Weights of a small transformer language model.
Size: 8 layers, width 256, 4 heads of 64, MLP 1024 GELU, vocabulary 512.
Architecture: LayerNorm before each block, learned positions, no biases in attention or MLP, untied embeddings.
Training: a variant of SOAP for these matrices, 457M tokens, 3489 steps.
Each number is 500 + 40 x the weight over its row's rms, rounded and kept within 0 to 999. Layers, rows and columns count from 0. Numbers have three digits each. The size before them is the row's rms in percent of the matrix's.

# layer 3 attention value, 256x256, rms 0.13, rows 240-255, columns 128-255
090:570473463537490462459513534510461518481484530520527516468491499554455540486489584461477453463541464547407486516510477440512504452530453509557460542537466574439478558561487503464492550482451478477543599495477574413533519529570452512501491496495444523491536497516519437490457419434488499451527452426568461453537490473470456533515487465486522519445477505528497488559562466486454527486577
100:573516514490483524447475449516521465416459474518481513468473550452511474522540498478506464577514474432528523401437472509469490498539489516476490561556491483528535526495517504488500523449470474506461435534562491516457432543465478432551493541556545512480505514577524516528527537512514481546475478434416457548516562549540596565514530517513483478437456482506434483545511511586524500522422
091:506495430525543423493485544519458497537484485531550518421469498460519484520520438566483486527525469489547520496502488491449489505469570524561537448577521538524574482549525530498512523537473469462609458518564540476492430508450483526531606437491516477491524462520529469494489553465510474547538445432556489466565512488494524479512529523467496515542526523498482498541521498527519447446480
089:505485519505476426467555556423511519577474511518509520568554522494470499484514559493542469542528486548527471493500485521522455527535518538513478484457575506595451508585508527507428478507534515501533442527506516525489499486390557387450513455461467500558430495529513510490482432582515536560478451581495470562469513581483492453429588504553505523500495560458499512482483496522464526454496
088:534529452526442538554542533505585516511505469570501557505519497529564483536531503537499570472519503506489519500489506517516510531528573541506536530486511464467448538519489500495561439501389536480497443506542525446487541497493492549536551528518361516579483547503539527557496542501430513491565480470515513488522489494597487483500507490523496497435424463520481496563517505509486469562503
089:437472490565522509511526506523525543526525467590504562494498522481453512418571511585440455517514482516531552541421460481493543492513416525568512532512527487522480529473462530473499426490513485487432516483482517456553434457513461494522418445467467517601500481502539482464487450491505467536514451514521530485473467432543522505529393530414449496571531601450514544451491487482493501488536
086:507543497536494477437416530528498557404456469490511570509493492540471482431513500528535499466509492459542477474575512442437487477480483475532490428471551505444489457542557554448382535522499454506532490503508413476480481427546525592428493524481464520470562511477445488518544487474477533510589433549514537492488487573540542514637499463501506517482531451435432537536449457427547468512528
088:425402495535528536472466476527472504503507412480509556473464542488514499487527478505473540549556482543492570437436530577518455541449573525500485526526452497531459548536563515536514506482471479432452497503501519475476524521513569536517492447472521441523496542447549597472442497455562566545482502515525547564410507462497481481483457499507473417537487474519494485487499413502504433512529
092:467491466502467459428503469523505493577505536462463551557527583517499527547492506469561471519518442424496523506536530489517504518541466497579514490478463492448544499505496520514494487472518487494484594512576510520511476551511450587537469517550507558436539529498502486460517467531569476488499489531542526511469460542536450482485558433481524535504599562518549569472444490516469552415500
099:504512531511557453503500574482551429524480499477516457390469473478483452567462527555511557516556519476483434462416449543496473380508553501500445471489479532460455524425523448480519503559565487499537476533540528482467499551537501396503494505475489513466517503543535465570477540472522537597486470461487469501538506455436550528462485531429487489553542512530512516541522554493520462395472
087:507526479518498455470490549499484559439530501474574535439556441497541481541507521457503486498488447497454469425506481488521522493508543411433548477465470507547485549532584460485490488551528544468524542465506459520530547535568496457516476478472494459482478518480520487448480522501453496532458526439420576507506401529497464503422511503502602570480542585542487559560615494486452507497516
096:554530549489465476503493472485544503475485521469405527495526506512527583529484500544494571560505533476452473519513510556475427468530475513479420527456546561533558520487545544454492491486520543533430549487498545533444470548436493426546497588474523522459491561528418543492429495480515524518444447480457441493504452489442504556490481520420469523491556473425492457538436508473560480386525
098:444576482496433552549467465475512496513545512490442510522480508505470500537466516556574477510484526487552510565471580504582482511469534428501485431535495462530529466521542513496501524524490457506496528483505493586445491504505529506507525503471551535498451456454502510420571529493481529501434556585424510498493461590493472483541472519491484479509430525463493507532445442470462474628448
097:552522537453521443481464509501478495517505467529508455433501510534546483591473520467505485551489454458462475445532480508498598472515514445523526522474465467475492558486526481470560556495459469525457499508503469469622532497556428486534449467530492577470536486484493509530475464537554514582575511474454520451473523505484529440473416556539537503544528523587530491559516432545513436497526
102:458531404491478474531458452504446549564472556552441565566491484577515484492480482403544519477430535500508511479476509564548518481501464499448486542489467459498546562486494467545568511478531502541531534461503488558477556497476505537508519460506487557471455469468499488456462512477519491485538469586442513490522482402476478528473518509499456520556457503524501532489420532515534499505457
086:452606501440542487512468413476529546515520534438469509514492525541441482504463467523481513512508478515567532524451500509506569533499493523618517474481479509499541491515465567500485474495507481504553501499545548557447538520436460471459423493414529468557489496444528529460532480558404402461512506508476543472550455469508455451470512535569551494534534531407496496496522453466548537509507
# layer 3 attention output (transposed), 256x256, rms 0.117, rows 240-255, columns 128-255
095:448472552468470456542479476515533519477426548467498589475554520468464487495501508497471537416521510471495504524448518508508490570557527530444517580498499503551496434509532464489529538443568507555467518481520481550556444519422551460443508480486502479556447538435487513472510560482506512527519536452503508544495505480509505490540454514452519543522563537500524495491462533542493470472480
098:500553450486474486432499452481584546531471544439548562524462463511441429492479487498500551432499505516474530473464541524478400505519489476549498504510469488472534470537506484500441490509541588591419503454448565507489540523531508508504439471491532534475465446489526505500527496545537511526452469471518495520425517541480465474464523524523531482623527528552566453497440495439539532519500
092:526495503498513537560516422485509461486448524479486522514529492429526507521458456512559545513528505485431499446469577573559525490470480517452508534502474507487461475508497499464506416568411504472402495487481524514511455478500473489448491527444553487448511468520514446489492531571498469569463464482412531542458500430602538513519422456493439530483447475495535424470467522412385474496567
095:490529533542499492568515465531457452494422559501555441435479464518547494623495460463509470408494543525439476528475512531497607405465555522548529502443559549498567471414514461467592535455510507481554517523523507514456421479466492527541464509469509506501461465458496519536470502482473508443507462510510501500521521489551509425479482535453497535554532416469497518562504515558546502485538
093:499504501508492480463448601583515534517564545509448558513527601459520448466477576521507449470492485527511491423484527484586544465500509559513448548521448504496503488442562515558449534552572571503549512483519547493450454460519539521510475483542580593473510523533482407514474521555506456589489512500513488560490492492512429528497506559482481563514572538500483437459479455478479506538503
095:605471483522503486505512482528538548499458552445525475569489515570533431520474526571542512513524459480515524525560489487462496489497503565536517452505419587485503452537514466559528516486585582493525460519508469440553416520450490481522554500502488434454521575508503525504525535569521500495536467494470452485481481514467523464496499531495575526531476532538486476455546414442488521538520
093:512482539503453508549488534482446448622461498465572455511545535562541597500558423491459597469542534479474445553529494502511446533472445552497480569557494449483454441453528468453560522568568519506538484455468516460540535458540510553496562512448523541562512471572533505554505492469541487500496510505513498481525461477509476503424463571540445511548443452523505504443565479569492516523449
094:534506478484457435490546452485469537508572531545485479464485431414563508526511507510601472528474563476564576486549491435525536533470407515395490444459525478525567500489432490503467486539477441549492497509407502549558489492521526477509500450519491532477553514526504516530496515447485502469489458454520464510567495533473518496441544491528549538501517466479464514579539515476502575521482
101:461454471472514484561523473552438445438539543493467417430476431483421548429521486464451559517477540507476533513467556503502476465512534448505523501458562468534477507509527560460451483523618489534455441463488433422513471419492521496488520500572518502484504479544477550488439515468506440573490468490459551506566543535490490504500573511465477526478560461520458536411505464527495519506473
098:440511577560402548452529512520515493458566531467532532502521455497463512502451504510468453505499575530499511537494533516495487598467506472528497494514493522509503527495449557588449519546382419535470497475591609535520514520536507464460570482520476486555452446458495459522512510441483506500525492511425495546502487522488468438583418472523498474494554437477485462490419455469466509504535
092:437518413541497494480441478497464556532521470516551489453497491478499521495512479499603463466495505484514528605520523615548502526449502513475436628547543496468537425555458489471481492501536489481494560518439490492512439441478491551471452482479469534553461476437494454564418468468525513469512441490576489454478533477452511531577501483484590487547433513535434515452488490528486430554499
098:500509572479477534466473519509492496466567519446555565463479478539494494510466439453522518535484466466518557472415465432509488525564476418503483433527445476524481544480536530485482434526509507512507480467511526469509491527462516473446502534506450510554549419532563468466487462502498486498595469466509531575501589514522477465456493492511450478531492529527431543490540540470505514490492
093:545444481517582468494510484497497472508529522477543489483527471503595571461507452487550502454471447471505391449524496506468533480527473518532483500564538525500497516480480513508475588483413480481540460516468465482537479464540460496479487562602476565487452461526517495527546448493509562487574508473558476436589527454585559458512541559517491447560421542528471525545464495529549486487510
092:441505510495414444426453498543416448474482498477488517501538420427454511464566443578482480482536468534487548564515513563506465475430498459485446549571514540493594530541516533513479505491467445491526502476442449475463549537467592542481485472459422459459541547499506447435467483495417543489461528550536499494433448470502409497542566456491538429503497463487433540503409490480451539499489
096:528476514554527514404456494535468466473556498599503516495455497504545503501519471491507493536570474526522522547589558444432515464485471498519574417504458454457537522486519509435560518452507521476537500516519486525461464487497498520494535464606534435490579536511474507487546474501519445576461533393525527454539506529492489484526522562488549496473476518469469589514567480439485507526452
090:492510515487532445540557531495507480530489533520560459507520459517545495512509535473454511516460483418503495478560526567505557544545471399458543474444531546495488542505559495448464529559511515535450513559539470463485435394556509480491535516463431422516480441523445469570511575560479518417503526496531462487481537482494489457490509448483594479456484458563539523523542513560426511430448
# layer 3 MLP up, 1024x256, rms 0.139, rows 0-9, columns 128-255
104:560526500502518481464475538452513535471471566506406514458499486505462469488488551524491490544432484546519477450486492503482582424520513502491490454398475581520425532491496499523503576536438508441486517502525532472471538527506518493526474484447543464519561449489438496433429562544500461443459500445529463437503479554577489503474514522492457480535472451412501487522483474548510479578489
091:524494465547525521576503537518543508463493498478479505470505533543551513430502458584523405503501473477492472452493587554493513438522511503509456475527519509561503549503488523502429508497521514496428490517433484539524507480497532542576454526565528557495554599523449454448493488518514463518565455588486476525447513527495504485476488506534520491526535488433470513478464542525442478465553
102:480527422454449483469495413507484481472453430503508467530471441497487513484469460494571478467511476536507535549523566436485534495458520480514419421561511426471545460457469427468462479462484510475508553574526576494527467509457527507580451507576486551543508470505522482480545560477554554480552588521445484431564475519465463517450514473523503496461441550468516534530576457513477497454581
091:495474523460511553472477507530496549524545557525465521432545473521580486439523453487506541516484486483520490611521527475511483525457570487529540530475510514503459548501493502524457449465459527520460472564529496473506490480569435509468442471503544534505563470479431502505514460498472523486571448514468503556483549510527492469507452477505549452498511570521582528524568452542569404439452
113:522493482534533514538521530514473506527449538530558383493510535492494539528442458573536501438470505533526520462452517517480558443486479544488545519503440517514551420477472443551497494502524419519515553586505505465512482446507484518458519474477525417527553467531491527554494433495462503440489491511515521444546560558503504514532403493523394448451519501476449503483501500469457448506541
109:450491547509460560440498520581585547503542508516487458515490443518483545536579477508530498502465515541521506481454479510482501421515557522560477487455464447512498531416448476488492542516498524534535480464443475542504464526501571524473523477482513527464465580480440502475428441491452543499494540529482479464521490453487432555513401501501518491440483474552523530434495431416486503454556
093:563572506456482507412460439518543482473463506472408498565509540491524471532522520452462454468593452495529529545450483460515415468482532573469559456480475495568519524416474469420563466516524531473516530462504525502604473557536483554543474505492476547460479535456511562547494491495517413463405515486512518445486509460478530495543427458539507553442502482572475484485469483456503516415414
095:514476580514479487479516499561481517535516515430472455550499469522475530443512621512505537415453489464565584464528544489516445396488488462474482516563486499502445477457513500460476514471497500516477589583457503495531446543470508518455469517558471534511502467447496529540554437529407520579470439400473492459498466509465575533524520483494516573536536546474561556439529484500570521490508
102:495551512569513472466428460516533545418543488544454476552545490537525487558476512482518518539501533487476596433459577407519475495510529544473486500575502444469447512493458547471547493499470503509487458515512526476467497533536523506528537471492416515594480484572504417449559521587561555568520478358463437495553506468472436445514471505472475565416510518473550492521457471488544492482544
095:498477550410564490512488485411448498561488571483506496557518458465533468488564545498479491486526493441517536509490522533529461511504408498497489516436458512594533511498459435521463382512467562387532418475529520491475499539497603548475490547524456493458457517528555588533493475483457555470524435514456493496444486477446454490485539489495509465470544626460537496435538484475505487466527
# layer 3 MLP down (transposed), 1024x256, rms 0.138, rows 0-8, columns 128-255
108:456551423478468507547530506565434469558556545510463575510511460463514513493456477510495527507458454513518476476485425511534481493474428572568468547512547580537482479506457478590502515489405517517453460495528586479470508507507442438521503484547535532515516466457462550521485517466519449473493533511420586496555483503503546514503510567530472498469504503554511476549482599509502476526435
088:467462526531467542441500510518455494510497521501508509506518444491433440519588488413531544500534576507482444474496414435557449558548518541528480572442521487465501461495531555506569487529596529484569552514548542469512548506523476481533495440541496478448485475495505510573514546495477538486465536476467567493508525467513462528557477555493475453458445564570518514460508497472537617517520
100:560494483545540437472533508514469517525499506568448449580444511462484455552571548431495445560544440489546492533488539519477529502528444523527466550538498563481539495484555531523558473513492506564552515485478405515541542486547506506499536443500466432486546598513472479446463502532542489528548489467473472533505579524487360516478513628521537446494478481465493483449474492511542510449533
096:496510518473509486452635492479543525490514415488591518506423533506456494553540461560483444405559486453529502485446417475438515494476457497478453499553473451506532499555523504515447518426453511456535505510489519523538490420472527529541457545504473457510540498528534508503457514510494482547467497493553462500489463462562375530482484485461471571495500529480505455418521431448525626523499
099:446519530414503428519482439515539477586524568453539476492472523491505477520504522470522479528448536507470460525495512456507497495527505515498472435503536417482542534542488536459488499451494503504473460457487417521463504506444464504392475506418541440482470469491475536425539485395434485508466405454506586513454485511466512516511449537547471459447575500481459511441521520534440516440579
111:487513568513564483564497490485531517504411466614484571498482558488496528499462508518475512456413486469523446534409478507463502456572516494522542468499489480518500474532506527455485500530536542461482541432450515519464479511540557460545514491466502435488497514558491455485518559562531488479495496502503487507495471467515551497476498500430557572514497490530536472457451551472535492415499
100:531457527475502452425519521504479584480553495548485448409501551496419536436497511512599433533446497550557487484502505452481546485565518509544519490467480548520450500539485516424467555504504515518480497501504437533447500514465472472461401550491463403545457467514486484540466454553585519546569480472503490490495559509455379589533555575543530488494503536502508463526525486536471564557498
099:485501460472534489499542415438485509533484514569470510526509550515474495415477425468512521491475461427493538497453401431506554479493514559528504460469559558497489496494487432490474481603505562450560461465505543507489466539467484516571506519451453475545498463485481435497560592508564447509575543512517495540559525502513513578529513440480504509504491563528438460472473406534470491538527
100:490435478422478483540505498551588443496542506482449494497479457479529474508554470513448503500471445471531452515537474504546555483498542550499511483575522460466501569482477468579470566589509564437538526528611527522534531496508438525475474467557469543437511514540467515502539570456614564436569521471520499485517551537514480571455488523552480478510436469488513387496567492522484480493485